python train.py --n_head=7 --n_kv_head=7 --activation="squared_relu" --rope_base=583.0 --bias="none" --init_std_o=0.0 --final_lr_fraction=0.1 --dataset="wikipedia_en"
Each number is 128 + 32 x the weight over the matrix's rms, rounded and kept within 0 to 255. Layers, rows and columns count from 0. Numbers have three digits each.

# layer 6 MLP up, 896x224, rms 0.213, rows 247-368, columns 168-223
088102204109142048181142140184168128125100147143103080159104169113171117134133114093149197151110138169058098089127179116140109078119129112215176128094113183124141160162
172149132149109165125104104156158142179115103130115127054164143173138068141107140115104110175168175176198117174202102098101120147129081079084116078094067122151132141111
111044076178123101155087125146125171062136181153190098124146081121199136133139141137096127134154141149111157141096098160142163145127117161100153161089075134115156085160
096100047141101084132128174097120121126099111175158125155104130141154147147144127113112154157086076048195161075078120111135135126112121150090151167089131185152109187104
170094110076115158078158167150094147152147119076133095089091099102139097097103176109079127125154131125175137177158114094079085098118117165126118149079140073156078149171
126103157135165141057085151191132121113095066109105139117119095061102130140125103108133105137112117060164125178119087158152187086124070167104234089147130182141125112130
110109209147129104093082139130145141132161090088119099102095086146128096139093143112082153121054097158091118121089064136119117136089124110120169125124101094063166095131
164133156159102144104160140099125156100140201124155129082147115137117088133087123118135067102151131152081152150105149091149153135113153115133130124117128114106157154145
152124092144106157093141179067137060132116133067128160137100144060112113124088094163141091127149129144208148096126108159156068100166070153187162215038164156206080095102
151139100131087110074086124110100141093095134145100106166117161100106116124133145162136142149128152140140146168097063152084144063104125049119116138135121115113158103202
125148108123085133146131143086110170104090110087171104126204094108171082146128166105119132119150113125097111073128136187132136126107115136092154156095148081115131096155
064117099128130122116102140168103126122109121213150117151099115112113171152106139146143228099111142120097095152135093140137136109159139113158169119131147128121112125116
117166185130150122152085160111098071089141120120195100142118098062107091145146100167153058080129077065180145205095094137094169140166129144061190173117132144117098106066
206171168114127153123080123161116116171148119117149112147100138130140099094104083144140109115108098142103170188063153136112091101170138182168101085101145139156132114136
148158102119127153130069155191144094142103121100140175132125162171138128090140092122188128118149148135134113113088197167147132097177116112155111094103185182130135124180
122101138144102077094099160097111123127072228119147107137148170067140158140166163193156199156110093156135122128130190012114166157185116134113081168058125124127118124103
096153132058142054122125171109073083149152183158146112143124129138142107152161123099125135122143117085166077105165162113120160136146136178089122131157128178138093159123
146170125146106108106081145140132186144141089115120084174159093093106091106097149135138153156121131110099130125181085128077132143053091042131119152086042125179107154125
081156127130126109088142111169110103157049061107157197103157110095107095160125136142142101098161173110099107081129125147177133147149152174172138170061173113129119108099
130131125084106056091109187176146137158089081128169175124102083168175117074122146104128177137089107153153101131086086125125094102073105116109144153143123152148165105133
108134123124134152092124108109110119110089077068123162125115112107131106113169152138080120159109088150142059153180170129125142168201166109170081161128121108188146137087
089161138062093059122105157129136173129177145124152138123167105145140051170076140170121148073112089202072122111129112087118114083093130094084153153098093144157108156115
125100119108145176157123131168122166162171089143052059096127143072177090132111198103117084163119154151128114144192143172064115103071153116071088106117134132103110202128
145147103124066064103102139143083098184095108133105131140103178133185136121115169152064107139116125112149124128163160162153104060112118126093162172192095179146172118098
143101121075134082214130159138128093118083218147132155126175142105113129204133142102138159082136077173087075131080135126171116145091129143127142098100166096131093116104
194121173073170106102142155167126147108106114119105114106167160128154100144206149181100148149052120155147082118184106174147122137124094096134109124134122123152157116163
149136103156165101081119133152124114143161101143075090136124137134152071149072080058166097139127100128119157171108149118063148189077134105148068142166137089110164070117
115168131158188167127126160131174140162128131146121147172089106146162119092082131137094162134120124061175104185103163175134152118188193125127161177140149172178158179078
144125110099129162113141119119134055197107142155108126169071143173101120088088102154208148139147156142138100114120128101150137180103104077119121116156148040077136137143
104092144136163096118122118108159164061101147128098075140116153142071139117156111071124136109151090125162057185155100159115178168063040115056140093103102062212096109142
147129128096175089153111160074109102149153186147108169075122126159149102119082077081087122137125118128125147162160104129120138150105137151147161037137134125133154103127
092060131150116139125120152151084116154091167075156126120119111113150104154120115150134124112103132109086144148137081116114172164041078126125088153133112104117091116122
130132118083133110154100176131097086086122109066143149087107114118097080139148139151189145149142126156106067086136109147097125121079156126124075131094105140153096099108
107088165097171113075097104142124178144144123115168178118117112140161117101120146092036144150097192135144127083148066099086105095120133132165166152143115119147129161074
112077132118157191140140110178145141122131146148124185156194164120134109138174122179184164168163180169104121069098131150101118105153137075147089129167096161092158141143
126094113158124094131122108087120166097095116124117108120098082146093118162136111192151129143199126119124130129120140152128126152131133139119143174126110175130109174147
147106090096129153031124161160079105096126179130080144144165129109139123141195172163102086134131165093126106180111127163155126146122159125127156132130087111133108142169
104100146174139102074105170137131168178142171157102153103137113092153132145099130127129168128150187105094109108052142132095144141135101121184151082145140141093163139155
118083119084105115081153094111104113097097111130138083137141086145177052077139113105110071155091109203187213097161117173119133138132145155095163137111176198114118108083
118126169146128133096070099113140142195151174129054119017157119123166055099130130183204178119093162081138133101127143146138157126099095167121202097147146123153178136161
137135153071180118101079170126152106095080143127115095128121178131090103173105127109142096137165141140090137163174144103130103197114098122089165180098127127144054102113
151071118156124132163113151195120139127130117074140140138125192066169100130144114151148154076135171131105094143115112125154145101162135111088115138103162145135195152122
108127088130128174157109145119151085093104168095119131152147125076182152092169110192111155069180155155077164175114158163119150159154090133132141134059145088117065065134
098146107141119155087069152140184142119116125089179120093181182178142079106084110150111132182142064139128095121128071130095133097116120160134167183162112160098160087166
140107151123103135114166150150113141145087134140109122150105153117036102169091158154126093138160133155142137115104096115109139131168122095183102132167155134182117134191
060114122118131124139090158092142147102135132156169105127146107134150183163108162178087144144150125121145133116159173160161105090118140170137159086104159072070076162151
099142074156161085101064118163115054154151089143172154177077188127098096133143128163130114183133126116138184096146153099128119207126115112107129122132149044127141123159
107132130105130175185138115109091167087059107153159157105146162069157147113108116163111099118180134117084118132117145174164126065143125174144121097159087134092149048185
151116138137151098167047183145125121142119185121142179117183098107163113108125105130169180139172141170151146116177092110137126165111082104170128091091140089110096103149
131142148142118161091164128175105099129117148123163146128120068155117171135139209111144178144101141162202112151125132152081104149128146124132114103056083155096156071101
102115117132170139049077137103098174157096128142090116103066216154086185175121135154149137105118177142156115139098147125103101170165114178089107138107094097096181163122
116128107160125113075073104142113169160123117097179064143117153119082119135083145177140122187077087096063125099123144151181090073154129158142107123105149130134147108118
156083120148154081136126161097150061115096141142124120126132150091106192148117138118141185160094127120160093125111160191143163136130100133140138113131138135108096117110
112062122109029161106104132180099160120127134106110112104035182090112183172084161169154125224076112080154130090063121048133129157055096167130137140065131189077119126149
077104111169116106160155079139127118154105125118151103156097100112135124194105123131141124175196079092173163075137138121169115141144163091127133135084133119170133128149
102171089142157133090075149133130111134106139137150201164112154137170161165155139112105160099177114163148118103122144094143111124140114114164133136131095142144120102076
108142157120132101150184118088092112091039146098138094178059085197162106147204137143114138108179111133162162091159121193166116156145152180163087123124145147114107159137
154131113112155129158127135128142096112067135128126077168149079144139175120090176116097197163130086169136091107117148172173163112090108079111146151095166135139130147124
063077133123111106120173141115176134151167122136121090125142097047123163098179077174133128104201138164134049130136109099060148077054113115038089139189137141227089115101
127075131154164143173160119162129120094112136147114131100127131008114125108087192174133120105085103046074119140120095150080145079083141126115114196131115073140142106144
112124114192151097151168128153141112097138127149123132100142082056126130171141054103143146111119209184065154157118105189147114133053085148097106178104115135118132110151
139091192126114123114138100115158125171168116160104122110171061100149155159076117111116144216069162171175137107146127150138088163128093096105095151131091109095040138119
114145163119140126139147144080148132108160126147134136162110046089152136110094145169139137134164147129154138098153116126051155134129136120074142097125130164097125117142
111122095128129183161130114155097090157131124135163095155156110180153096153152127150083126124109055169123192063141102143128118166082149123144145137132073090140133078103
124133132111156068083151116113131158148113187116132116122126156102165114151106126089116162137115106120157078126186100110137116115138144102139172123195118114141184084088
055141115115155156100159174146085111125143090133099126083106144131114094146138152086115132156079114105102111126144091103163116142145181132085138150127135122164097135092
132119140136132116162123088160129118155117122136164086076083137132128110164111157157139066111125159142129125145075145139136139138141093120129117151098096113082159128081
124178168113131068095098085175107099039134138088149141122100117137167140125106122112080157196090065094171196170133106179120109128126129115129085116154084100101150084164
099128164131176124147144167124101097192113125115155110117180155115124104136114162110094115069164132153171099132131105093025105136111140090108117153139221174163123103118
098100104174156104133130139141130122147165120125135073149108108109118148121080125171134115121227149116160127161116126152175175115114105131036148084115155077101168109149
134126173160114094128175088140163118093158136122163140183111191125092129093144099131097117150098136164109134098139102099129149193073108146158118152103115123112206143141
150085162135185094094097103153128095137098165126125099165129147147079161169160124127119148172090152149103131094167079119156151182083103144087150074074106119137160073166
095133107107136168173100191141098123107200112117135121155161128093120101153081091121167101094119155149146229165103157127180091184149085174114115167181085095211119080155
172099054104179135094134096109102122141142148061146085121122137099159139152154068148113140110112116169169178096147070156091126125172160083126255126132173104159122142122
076089074152108133165110083066109157127139048103084167125137099133193164180082195118170137116159121088178143134058118112091166139158162189067139161101166145162145156159
105126086145142156117115099086113139134101155117126169078187189095171096144098165147150132102080107130172138186155138139108160118121116116087105086165176184069106139100
189116145141169059159111184162150131148134125116110145143098144139074074153148146121158207147106136177159154135131140164174156152121122140087167152063093114172121106128
098102086104145072078154151139103162173140112099163127102084127167195037098123094107128122026165132110144138120191139141117159129126147118117112090134128140133133114127
165143150166167173174147141121146119116152149107162095172171085050143077107081123133173127123116156153091082136130157166076094118092136062107122156093150206122144130156
123113181184147103154134137161124171093176126133096111092103120094170124165095120142137104147138165144075120172109094126100183124142062150155119125110092136125124148153
135144146142134129129139085102128140147082158170133176170134077124187106124125141122129192128143123110174165099113099157080150126112144150142097157136149129097133091158
140141065140167083151108143127050100110097145162111139092067059151138179091121099147179097145143138080125148127117148148184104076177124118142134137071139144115122162094
129117128133147129132119104136112181154120179186074115137128115141143086124119125160088138130139161120185142082107102181168095112115149125091103105093130152119164133125
156107165101142110103148105153116144155095145182156135123151158120153150122142064141186065112109177234149133130090133075152111201123132124094114126088162116121100140061
166178088107119145069092083080146161113196130088113077144110137117152119145175108107141159141124100105134162107138136113151154079180176149121143070122127155182119103127
143044107146105085182074131146131126106119093180167156120122102098136163104051101168148171170060087167162135106116080155109099160120154106100083121062125161130110133134
164148093103073101106127158120082120217109117087131104107147161100167200170126117085114166106145183109111106128137107110152164119142137097183180133128121169114114177119
132085139122193063092104099070118093117109141153093120070094181137193102130129181119198141138160163076159112152133123180103166170178125118132135145043162160121084143136
126137140153118078142162189125138122089099148158094120116134146115126183156142141151171164115138134182189142133132093119109109112096139151115172054153154151128142112126
098134083111124130100105185098122078124109046134193074158079124150070128175064122098096164110103137174098103141133137146185102100121134121128158137103111160133140092107
145167094175108157060145144064090140112128146183130143117096140099088165053136155100108138111064142100078146155098131127137155073130125149109081119119168135111096157116
127220116081126135204133145163114124178074095147122155116106194118129159175140047149129129136161142067200132126093176142189120110141134123115156067115153152138156141048
116113158109113119182125102142093147154135117186149148123142142131176120137109127141108075097172132085098086156166105148134106117110079119101108140131169140122127126153
116074155034163123164047143108086122152083127114127105161113127060109174157132151148141138143178122113132120100119129173092111141150173133046103108120129172131120072151
177101136129129133101194184062076122170124118098176159095130162180125131132083161098154120121136133106123130131145096111164122177060105122096057180110098112099133174165
089175144148128104121106148125081107071150167153149083199156069052110168134078077114121136156139169134178136159073074111120158175144140100074137077122121166103086142132
198086114140106152157113177127106083134095096128132104125114121097177163055122080117120075128177107145160093090132115136125186135175102103135173170132182126145094123083
158129159105126076128125135126160082191105133068132149082177115156109108115122111132082107144103103156116112163100141117085117170189112104099149125190125159111108102086
152149130178115130153147118082090155183099141172134144159104080056106125086119166138149099104134121176094168129089149148100113144122143114156107163175086145132082083081
161138171116158144134099100111173097150165146162132114073189152136123052102175108154156112117106110091131115119139148149190119067165076121145154163119116171140119167095
141172159126126129126097192106151119112158169154128129105125087117150156148195123141129143139155085116046146054128077154146162145096157130129083149123175145125146079124
080133175131116077109116124116120065079101145125175105038109164099126158112110124188167203095104156081108161085108138099109105184080143154101168113051126140074135129067
099082159166192138150123157141108119125079105142168118130152121104129150105111158167112098179121136134136100095132152116111105095166119123132179143144122194111136150128
211088146077125125142137130149090171138068167142152094135162144134132162166114063213133118138109181104092094117171124089191082112112128107159135108094107066115123154106
119114092105123068127103133097064126088093152141110128143105164092137100122178108138113138060162139106135019163098153129140142106165149118169148133086160143187069102163
210119084167097160143087149181137130101163185134116095102139127186150143139125108219164173134176143110115162122159101150148214107188126119132086121160158071148094111096
114139139092110121128128111060189116098068149147125145134119137101138126183118150116175167143169137108149130135115113135111135100100126143133099158076158129158091105143
144109107207112158108123127096152150113076140170065127089124148115180146145077158120135117120127142146130067165180131150149043130135084136100186087126132103169146137087
082233110073103138125160130121072091084116152125170065140132139099116067114114178052124139070092129157088157138134143137087183099137109136125097114128145116174120131181
125108159158154161116133164203134080177131133155143097088148160116167094167160111136155167123130075116118077130102015122145106152134073103141117197063085126161162112130
109101138129151089152147103171120110174079136105152110106121056141124129070109119150100115188135126085140164148086158190126121130135134118153127094164121125126115129143
102128128144178125110117146098157142161120132129168112146157150075101150132060103125142154044130178158129113145157079143106141144126131125135125136172141102090099158105
065031072058119180192109194185123146120100116118105111075063067135173092159123113173049214131196078156154080159099104142101162109069132068138159133187172107182124162135
126096119103154057089178161118143147147077093152111145156194177162092125099110108164129095109139155068075112086125147141098210108152149132126159107119197179147148157103
072116118175122148077134105161119103162165144142159086095099217095111108096134140160153117177074090131091137140122118078158136154118141100156124144092180214120145165111
109153117117164161112153097099139088176141088105107113175131169132122083136139172126119131095150115137168161098152088096161169115165109159104190123110183198111134085147
111131147135099102087148163140173094146189135075124145145121113073158083131132112114093149150133099111095204076107143124119148112110077139142121168141160124141192103152
135126108131093082054130122140194136123105084120107121104123164131142136141191128148161177138115107117164132121135094092132144091153153163099157132091145125117139161141
128098097145094118124117158182143139157140155130164131095125153149184139133122121160094139159154067145172179100077115080100142086189135167137160092147083146134117116184
147176106170103145129129092113115125142096110117150079117153141077143164113182162093213117074150133127130059149149161161123115097109134105181134170100106170109101164069
138086168137190061076118148161171134102092131181088097139135151116148105107114173101128138119168118068119102178087164112126110111166077044175148093145144131182141154184
157091092141151116083042114130135149118083138050073181139166131173124168115093111144181115115095116145150108102115128124172141100152177109133091169128139117153078086145
# layer 6 MLP down (transposed), 896x224, rms 0.159, rows 247-368, columns 168-223
088097154123157143198133149191058122133171180115133163122159179148103091120094106179096130121088125142141140093090187117166152176090115191074142113112095119120163117135
111141134110122114184060181165095105122133063119117113080157146123132134140105132145158163165181151129147161160147121142134112104142125085115186063152089118112153086150
060096132131148195116095146119110203098154123087118145193152095197126166175120178153081100126086087116125179111091105100142160132122168124130079102083157164102151081115
084168162090080110149107143144123115147154130110097154099158123164153134096167098087119158159190059088142165076088138109109120165094091120107123098129135160124177138152
179136117110124155101134150125158152166147110134072134130161104105181172093119137081071133184117136144160147109154176152170150159099101132119162160095122087133145149128
154140172171082112150124114124107166146100125127145125044030162137145136082147154160184148147084080122110101136110119156199118127092145119139191105143126133141112159070
177103103133125103150159103122131148086186100118107082098032150119126119148138135119098126116087094195145113142103108182100109128118133094112147163193119113091099129090
098145097152111162146123100101130132101161106144135154084140142087090135178148140140088135107123140122169137139154156141096080180063168121182183107164096161109185138091
143118072115099156155100142150109138049106140168124138074059122110119123096097107124144158133091163151197145068119138166162104110133107114101124101141122125096140118104
163143118075134119110141118150161161077116107187130118095141136135059157130151198103129156142180136089087079092110088118147116198145110089158125131136084174119114116151
182095160128141071122087128152122111097147082080081152096158080120078131169129153100101107177113102169136142073107113125140138153113110171080156102145109145113096111138
153125105147199114121111133144080117136200162125139190085072174076021136180138112122113164130102175132113115117194102103182152106062099126074135108090137051084159158122
094117164106149168101093098084142101102157107111140094152140037140126203125137174116153084104153125144135123162102168087181154169126153128127171093123213154056091119098
139155158077117165122115124124148048097146176087164188112098097177154128115128171141066123048128100147118124128122107108089131181138075073076176161076073124166147110096
142171131152103151066123133156109120153116120130115155153121083112096122079108128128106163166163144136110102076105171105145084148176125107136155154128127196168106142094
181117134117086115153126132201114184139141067121054128109081149159116141140208125154135129132114111168128092134136175114144102141116140253177102138099149061102164105104
066156122125104149118109154104098143107142141115118139116124145144124147170099151157121160148125128094136120068113143045092135108118121133126112127151105140038140108121
189108137127142100110128158152116136143145111176175131078099127088139168152072142100128104114157136124125114081086138145188105116110128112129117205144150143128148115180
128099137147130054112144147165160121131098144127104073119157106099115123146097079094137078115103146156147138099124139110137134157077079093120146160138132151135139088104
115123151150092126171134115181134107102123146126126119168204164134115167177099082140151098144052188089162161138198190072102125124109116076165140095104109139158108093105
085153070147144135123094110193079128102109139217117090150144102170146182090125158147175125108099135111116174124138151106124190170038158114093072158090135111097145150107
171175135135130094121098166133155109104122028132112188132112117109107143133131171142140161133129122126163136091145105079108094135168169134139115149173099110109127164133
103117091179113133162132161152154072104122098119094159117127100099125053096107135102147098126148096206146077091149083148147125154083153127107124085116096107100099159201
076108076132136097138212107171144111107132155116135144130197137150127195115138120132119150127103108151176175107157127104136119100105109165132125143133142112125125108106
095092117161121141104105097139141165158120117126156121142140152162144101108043153133094145152094143136167125097143081136175145135174149090138096140131162051191119114061
150135125189136130163122140100083095147139133140103110144161109143124161158160128086126147073153149141141083105119159135192087126060145148164086113119141095124094054149
135087104149143120191130101150157145135108149129122170111121143143119120048103110179076106099108127147193163144091149182137091120143135146122111102165113099090207142135
100139093087136238210112073133165109146172142126166117130164132154119103089119137166143140096086159091148071159142101092176155162143160121072068181100113138109097140087
125130149143119111151092172094110083128144107139130133135099103151133167165139095145090114157094156154097126100130185105077090113097131122102151124148124072149170086159
115134149138098106148121116100175169133087126057039127109168151133113069079166171107138120029070120103152069096073124112116155193159111132128122090166059076102132168125
152139182123097109082076117106121146094126157137108149166126104181084101101124148060153130128081162159128157107080171158134204077115179157157165115101101112121150131095
118137152114129159114132086119071176112168110112074135081108182160130153172143172150170125113158083150095164099126109127153072075161130134141179125150102186145098112133
150163150180136118103101119206110157165139070116137149118110080157088134080136116097129122124086127099134127137112132114135117149100126133175140095142090100116162124121
124154197153145122131142150117092166078152124146172081136036079144125105190172103137174107119157088092117135119102124063123176144079113144128092095079104110116163068138
132108130088153133163168083124149181127125111124114146129158195130125107107119131129093084145128112091126170104113219057151136155158124102153163120186109117189123066184
192147100128108098134153196204138166152127125137135132119136195178081159136131117160102088174175139100101091139113141159172122118090167130125119111142012146102152190109
108151160100065141091178111119133077113108096139066119143177096092088159151046102135193151091141140117155100166104132124096098151087103100117109137153146125107133138159
159159143124144141035136110183024116039123132153119085198139142118160166128133190061162120166150138116100066081119177100146116136120082127098163155140137094137163142129
100162105142105108070129062061124128140141138141137151156175114156100116127100077076136091110152080161122160131123113132144103101078069166121163153146153127145169095147
164106164116140162174210136174128067114093121150115124076126121184091143078102101147207154107112100158094133114094110129147112144147115168147177094191099169102139152087
119128100147124144131113094088085160115058113112142166135145122139112134090180142116133160140125114096174105171137133151172131109134183172153123159182135110106083143121
141165091120093085176102088160156143115085168120139168165162119158121107193127148138146141110118145093157196100139118163120162124107116172126158078125125113090101114068
118102096143070132134178142134114140176134130124070172127147158177156116147117128146131088161133132136137162141084108042192150180143149129133171120136110165172106152125
134141087085143132142090105165180128063139165168123146120114178154157107089066157127123137076122090143189149125160157154105160106136137139126207121120138142122143105186
134187137110120101123147140128110111149115100169150161097109103122119102116123195084036112156147115124079135145154126099110121137138042078124146086083134122139103106137
173122173157145131162064130129113108089119152154160080082109097126101138122152141140118102160175133141105099186179155156135156206131156119122092135187107123130043108140
141141089110117091135100154136134093124075121135137157103123095179119084177135116116072119130137097144116137117106078099189131151123124158117109150119156054061173073145
131155132120092143146143152142110201123167134132111118094085157173106147173121147120132096119118132138109161125106162154168117144103165088131189161134112120089154155112
079148157145158112114117172115138102128160091054147144158100147147133123194144096084141069136168120137156133138124142117152108117095153125110133107145142131154163121127
094116128141149159175104156136105144085087110106108082129134059135135139155116118173093097117154154144128149145094056163152150042060091154099187155184121131087118169146
077087172107138105152121156125083100116118167185099126079138100114155132170131102114149171096100094179170137132171121172148076147127161131141154073181177164089142157166
085137109139172123178085094199083134103087079096132137093147121117093159179093127108141082152132094119145163129140120098207104101120156094124110093119133157147164063082
115089155086122192086097162108194153129024162188149151148104142116135113180124131132090162110163162093142080152106125131130147161103198089132114126145204162121027098128
153142103127155161093106142150063129132141108111118213131138180162106088137173140143077106119092154140161125137113187101094128137131134170123134204056090162091099131103
157155147114139118163132108133087171119123122126135106160145122184176181178100133081128166158065165196068129127131121095117140136154120118117114129093123132168155146112
106137110119176178160125099157169118121123095123103191083064091161156091187139172104155154182143125103098129099157152116164114188124109133101116131090103101181079151174
144116089112124110087108115124137162147157197160107139173125166156120065099081147120080144134098124120071167077119135095170089147123146134154176119124162146129110112093
142171114062155153125200103125123151106097152091095070148151100138079140104177131083119087132126108158068122050144151131136138109160082100105109124141118146131153066018
148069062132125108155118119151193119147166180129087151077164111125100151148114102111189156205122122153125111098111160136142125100110193080120106115070120129130128117094
090131158121198186153183096107149129096123135179073158082143093115156154071052183106125117108090130103132084150111104171183108113156143173099118112132124106107159130121
166100126109135153171139120221122124069093156158146160079139071114128164103000110177119145158164189218181172114079100155160108180112133119143122168168113095136136096122
126187145095162133107138128098167107166105108106133158071152076147079145176096110086113130174084090134182074121083176093167090116142101179125127119154084136101154137143
133066142182121108157137140122139164129101157106113132132118109134112105159148097149160141130115167142082121147164126126148119106131090126123099125166095185157120154149
145150174143102124149142093118144162101164144147093168108182157156181162117158148093160176102126116136099143152063171125099096169059120126160088183109122106125155160139
134131088125121112108087187141101194122100106071147123106167079117133147123132130109143187119099070133187096104160138182078112117200147165145169096118164140129114091096
091063106102130102149150113151099107082154102133138115098141120178164143114157152149117128196080088094088160080138138111120200091144097148053142139110081104150166106154
100100160107125106116130160135213124083106136165123147188173130176115157065104164147151138139159125066071151144105104160085077170117125199132131151190168188144084154201
145165150146093139165147155119174120105139158136192101123066133089065111136160135093136100091137088118169121146141109120021103170151190160152113079102059113145114110091
187130141131119146105110171180141103160133132115192078131106119148102110132105128146109130135150164146156157109172108148076122114108140149170117121165145150145107069159
147149151099141090129095114099117139148098112150097095157150110135121129110132146127119139101090144096071172115123155074107127114201178153101138122214078134186131171124
128095075151166142114086102119143158141107112136125102158163115112190078169127148128119104169171127168167150131147138122164155136125122136173084099151145118094106116128
127104144098115178159140100121130130091129134113143145122137045147132160191193160126148175157157061156156081127144148136113165121120140160117157081129118126127177064166
127109162121164150118139119096128139164147132106147142089080123094160151114131179156149145053055133125140180142088154095142115148097094138158150157139128091155150084120
166138126061117120111162172107152167127156171138093123132077158128120097191103139092127109147078114066198152176143192057056128159125102167111168116123165096169126149067
116198129115093120151117109128116108105119191118107225027135133135086125092141152145112138116184096104144108160165118118162172132146092142078162106062125071104150180121
093102125116132141167128068162111131076129135112218118142164102137161122155156161110084097153138081146129127140103129170048124160163177135171105095118088125133142202159
112111085128114138174114172124159177096111133200136157203112141165127138127122173156102123140093145091127170107081127145119062128142131143111149141144053098136074117163
110173154118159105130076158157122134124147065100134074118105196124108094136101138111204120111125122150139127127120155110090135153119099104089121133109128136081145124123
093175129149163145090100094178168093136143187124131141067094126133152141132112118107097137091112124144181114178127086082164129133086105118148133143097125116094083118121
114093117158165148153126089119067156097081143119147113118116100138135132094160136072103181121145087156146129170106090144071134100116104167148112072116137112169128085136
154142117127123126108064125099082113182120114106133115162104091110143120113154100082101146123104112139127104124141144130117117174048112177152089152143123127128114148153
100112128138149118147127149134150152122130104132156154127108143118104205142190162056095041140140096202116126090086113076129083136072097186161100159157163108158103135078
163130100042162158114155117107137076162174097141091110110106129127119136127173095170055137156159139145154114103109151157088154156118213092142131100102122119121150147162
136138104107101042138148045140098158143154110138063140167158133128085116164121062134124126111126204192128100131059142084101086142120132141122107135148131153120159074173
103152215124179132103137144078160133137092129127168082095193137173184156127154163106161181151113146141149212140078159106109183207133045139158077080126118128160155166189
141128179135100121095096151187133080151161090174211118168099142161134130085125138120157159191077131162113127110128075163125081187080124126200146128146021117119132192109
128195102121100202114121135168079191159077124090186098149121120136109168203156144077192054150189138074084184169110119121057204157102174138083140163176137126125047110136
085175158120154141130178092122141131093121119143063103128138153123161138130106195110234172115187108035181132143115130137118133124134155138145138175137137103143125116097
131105155155105186081159106116123114183134142124117124163163116156173185108110154095114148163151151091100125196156156166126167122122143154143087172137116105105175120126
149123078126065184126071095089116120149086073099148138164096133170095104094076119162163161151151137171093187101178179148134111083110124136123132191117149095149126140069
116086115180096118122163157143149133122127164088131074102134161133110157182149206163109141147148149194082109133142137104164118171133147115145118141103171121129100129095
085139139128123066095148127118179153112092128145105149117075107146081080142145144073088104149063112115082062146145170139157080110147108075131153044121156156148130144135
099163179125125116163135143124158135106107136092078119055120092078089130140142091130207180204104151182141121127124121135126103143163134129165143098164159132131135146148
177103146101136167153126180152049141175171176156077146077136144134134129111154115106162141095110121072097177087112098113114123071145120184140203087145132174124109140118
105106141151147156072133165147126127109183084108148188106079148167136111119169054064115113155135078122155071108082120079160149131166150136104085117123120130070098168095
162098104078108158097113117096086187109121134128146153120096147158082137164165181115118091149130080142106142155136096156147081138076150137189115101159115154097061115112
180141151114113104141095130154163103132125117157158134156126152147124151114148194171179119117130132158175167072130117122194155138041148140127085150118107134095150161117
150088082160122150125118148163083127106135142127134154111135115151142186117159178157158112137148095155099108116132164081079129103151134116086142129106140142125150175096
103155117132127144073105155116115171121088163100039180116093114106127120098143097102120125049184129101104186119144146121118151116045110135069131114174119159053142111105
070160103076136237201084140112110141098115170165136108141095130139121121160146125149147111148135164099125137120134143078137079142112187131136168161108182058137129117039
182129146108132101094168122177140154148132111139084088106116090125135102169161093166110078156151158136170076106199147107148192139044196076173059133133106129110131115095
206143115152141151150100072213118124099125129099078115159166198106125170199130094174153181100162189136116151098096089094119126153134101160149172131068146106100080138098
116129152147149159163088135156194139135177104113053181112144131126127147094122127125123088141122155106084102139093142141098134103094113097077178110130122176128136126138
064163170074167126192144139078147186142160097203096148099105098144078062095130109080052084071187087141199132128168118143086126109104143137098122121131151132072096141135
128159112094176038085176136164122118126092098105099126118104133136173151147095095171118076123142156118141147164129095116207145128120146134105102113156075116092091146153
101122083181083059168123149057184130154122166115164156205125118186140129088118072117091128084138105134137157176123090097175097091121072095148174131129142096095159129148
166107140132126117165086163097111135129150116137122120191117140117136158127111168140158113106108163123082188117111172131146114090159144134144165095141139157089161107107
171126129193146157092150163121178128108145142111173112107133132148110215143213129152095060157126107134073086160194100140148127209076122197084174112146092088173103095144
138130086106124047146171106121125068141125169176120167157154115144138137102109140165096157083087145185115120120092187141091125186223182162167082175165065148119106114129
098106174138123110141112165110063148164158077152124120143127146130161090166108172148135124134138083117156102150102094084208088109099092139143135182170138150118171075118
117119156154121095139186089170125116109124157110133091173186097125084167124121131092091159137102116151127153072072139149124122112088077158104135214147075189137153092084
085209170153114142120101163202081157130115194125106121112094097111172166123167128119143093105130140121105129165128152148139145119146139174151127146150076172136186167117
102166138086112140125080111195138092156153173130057094059136172170140159185105145123162090147118142126096102121106145141147140161156096134178156139092100185115114132127
132111152146161190214145145090157155127106092122146173137141159089158034126060107107148155085166140103109111105111134165078168134121144183120120136172124185117134132079
083138176156180149120125099093157114102087112098080095124164100120111091096100170109118166118201093144121085069156123141101147151085206170194155122141072150165116175083
138120167084152121052135107140098137140117172154084158135175160133098125127105148125080107121114108155138153144158150105114096110164152162161062165147116183129169117120
134151140173141139115067146180144141153158165117108144162084126129156168119203126128147101105125097094106129134149145162094178140127072123133153137143148118109117149098
125152160102113150144083100140142124095153137170136116109077164133079207134140142082197104157102120126158137112129079125162078142130061145115143112151110128110120122110
164122114148143119128095085130151107114156145197102119161124141182149154174148130096156102150118134110139142142150113149093098098116090133138110094077090077078144162204
125088179169151118095160176124126168100156133124074108135119152111120144123107098173153118141164109184125173183136135098073110212136110102118146142075091078134128098113
147170090096129134093117045062149204116157121135114195103165172065118103121189133129134143107067105154140074106074137111181156120115106130121150146141130092108113135061
128175077129111143100149096070171147139149118131158160132141135209145021140123125199112111097164100055133134167133107131090172082171078113115083115106103118140090099108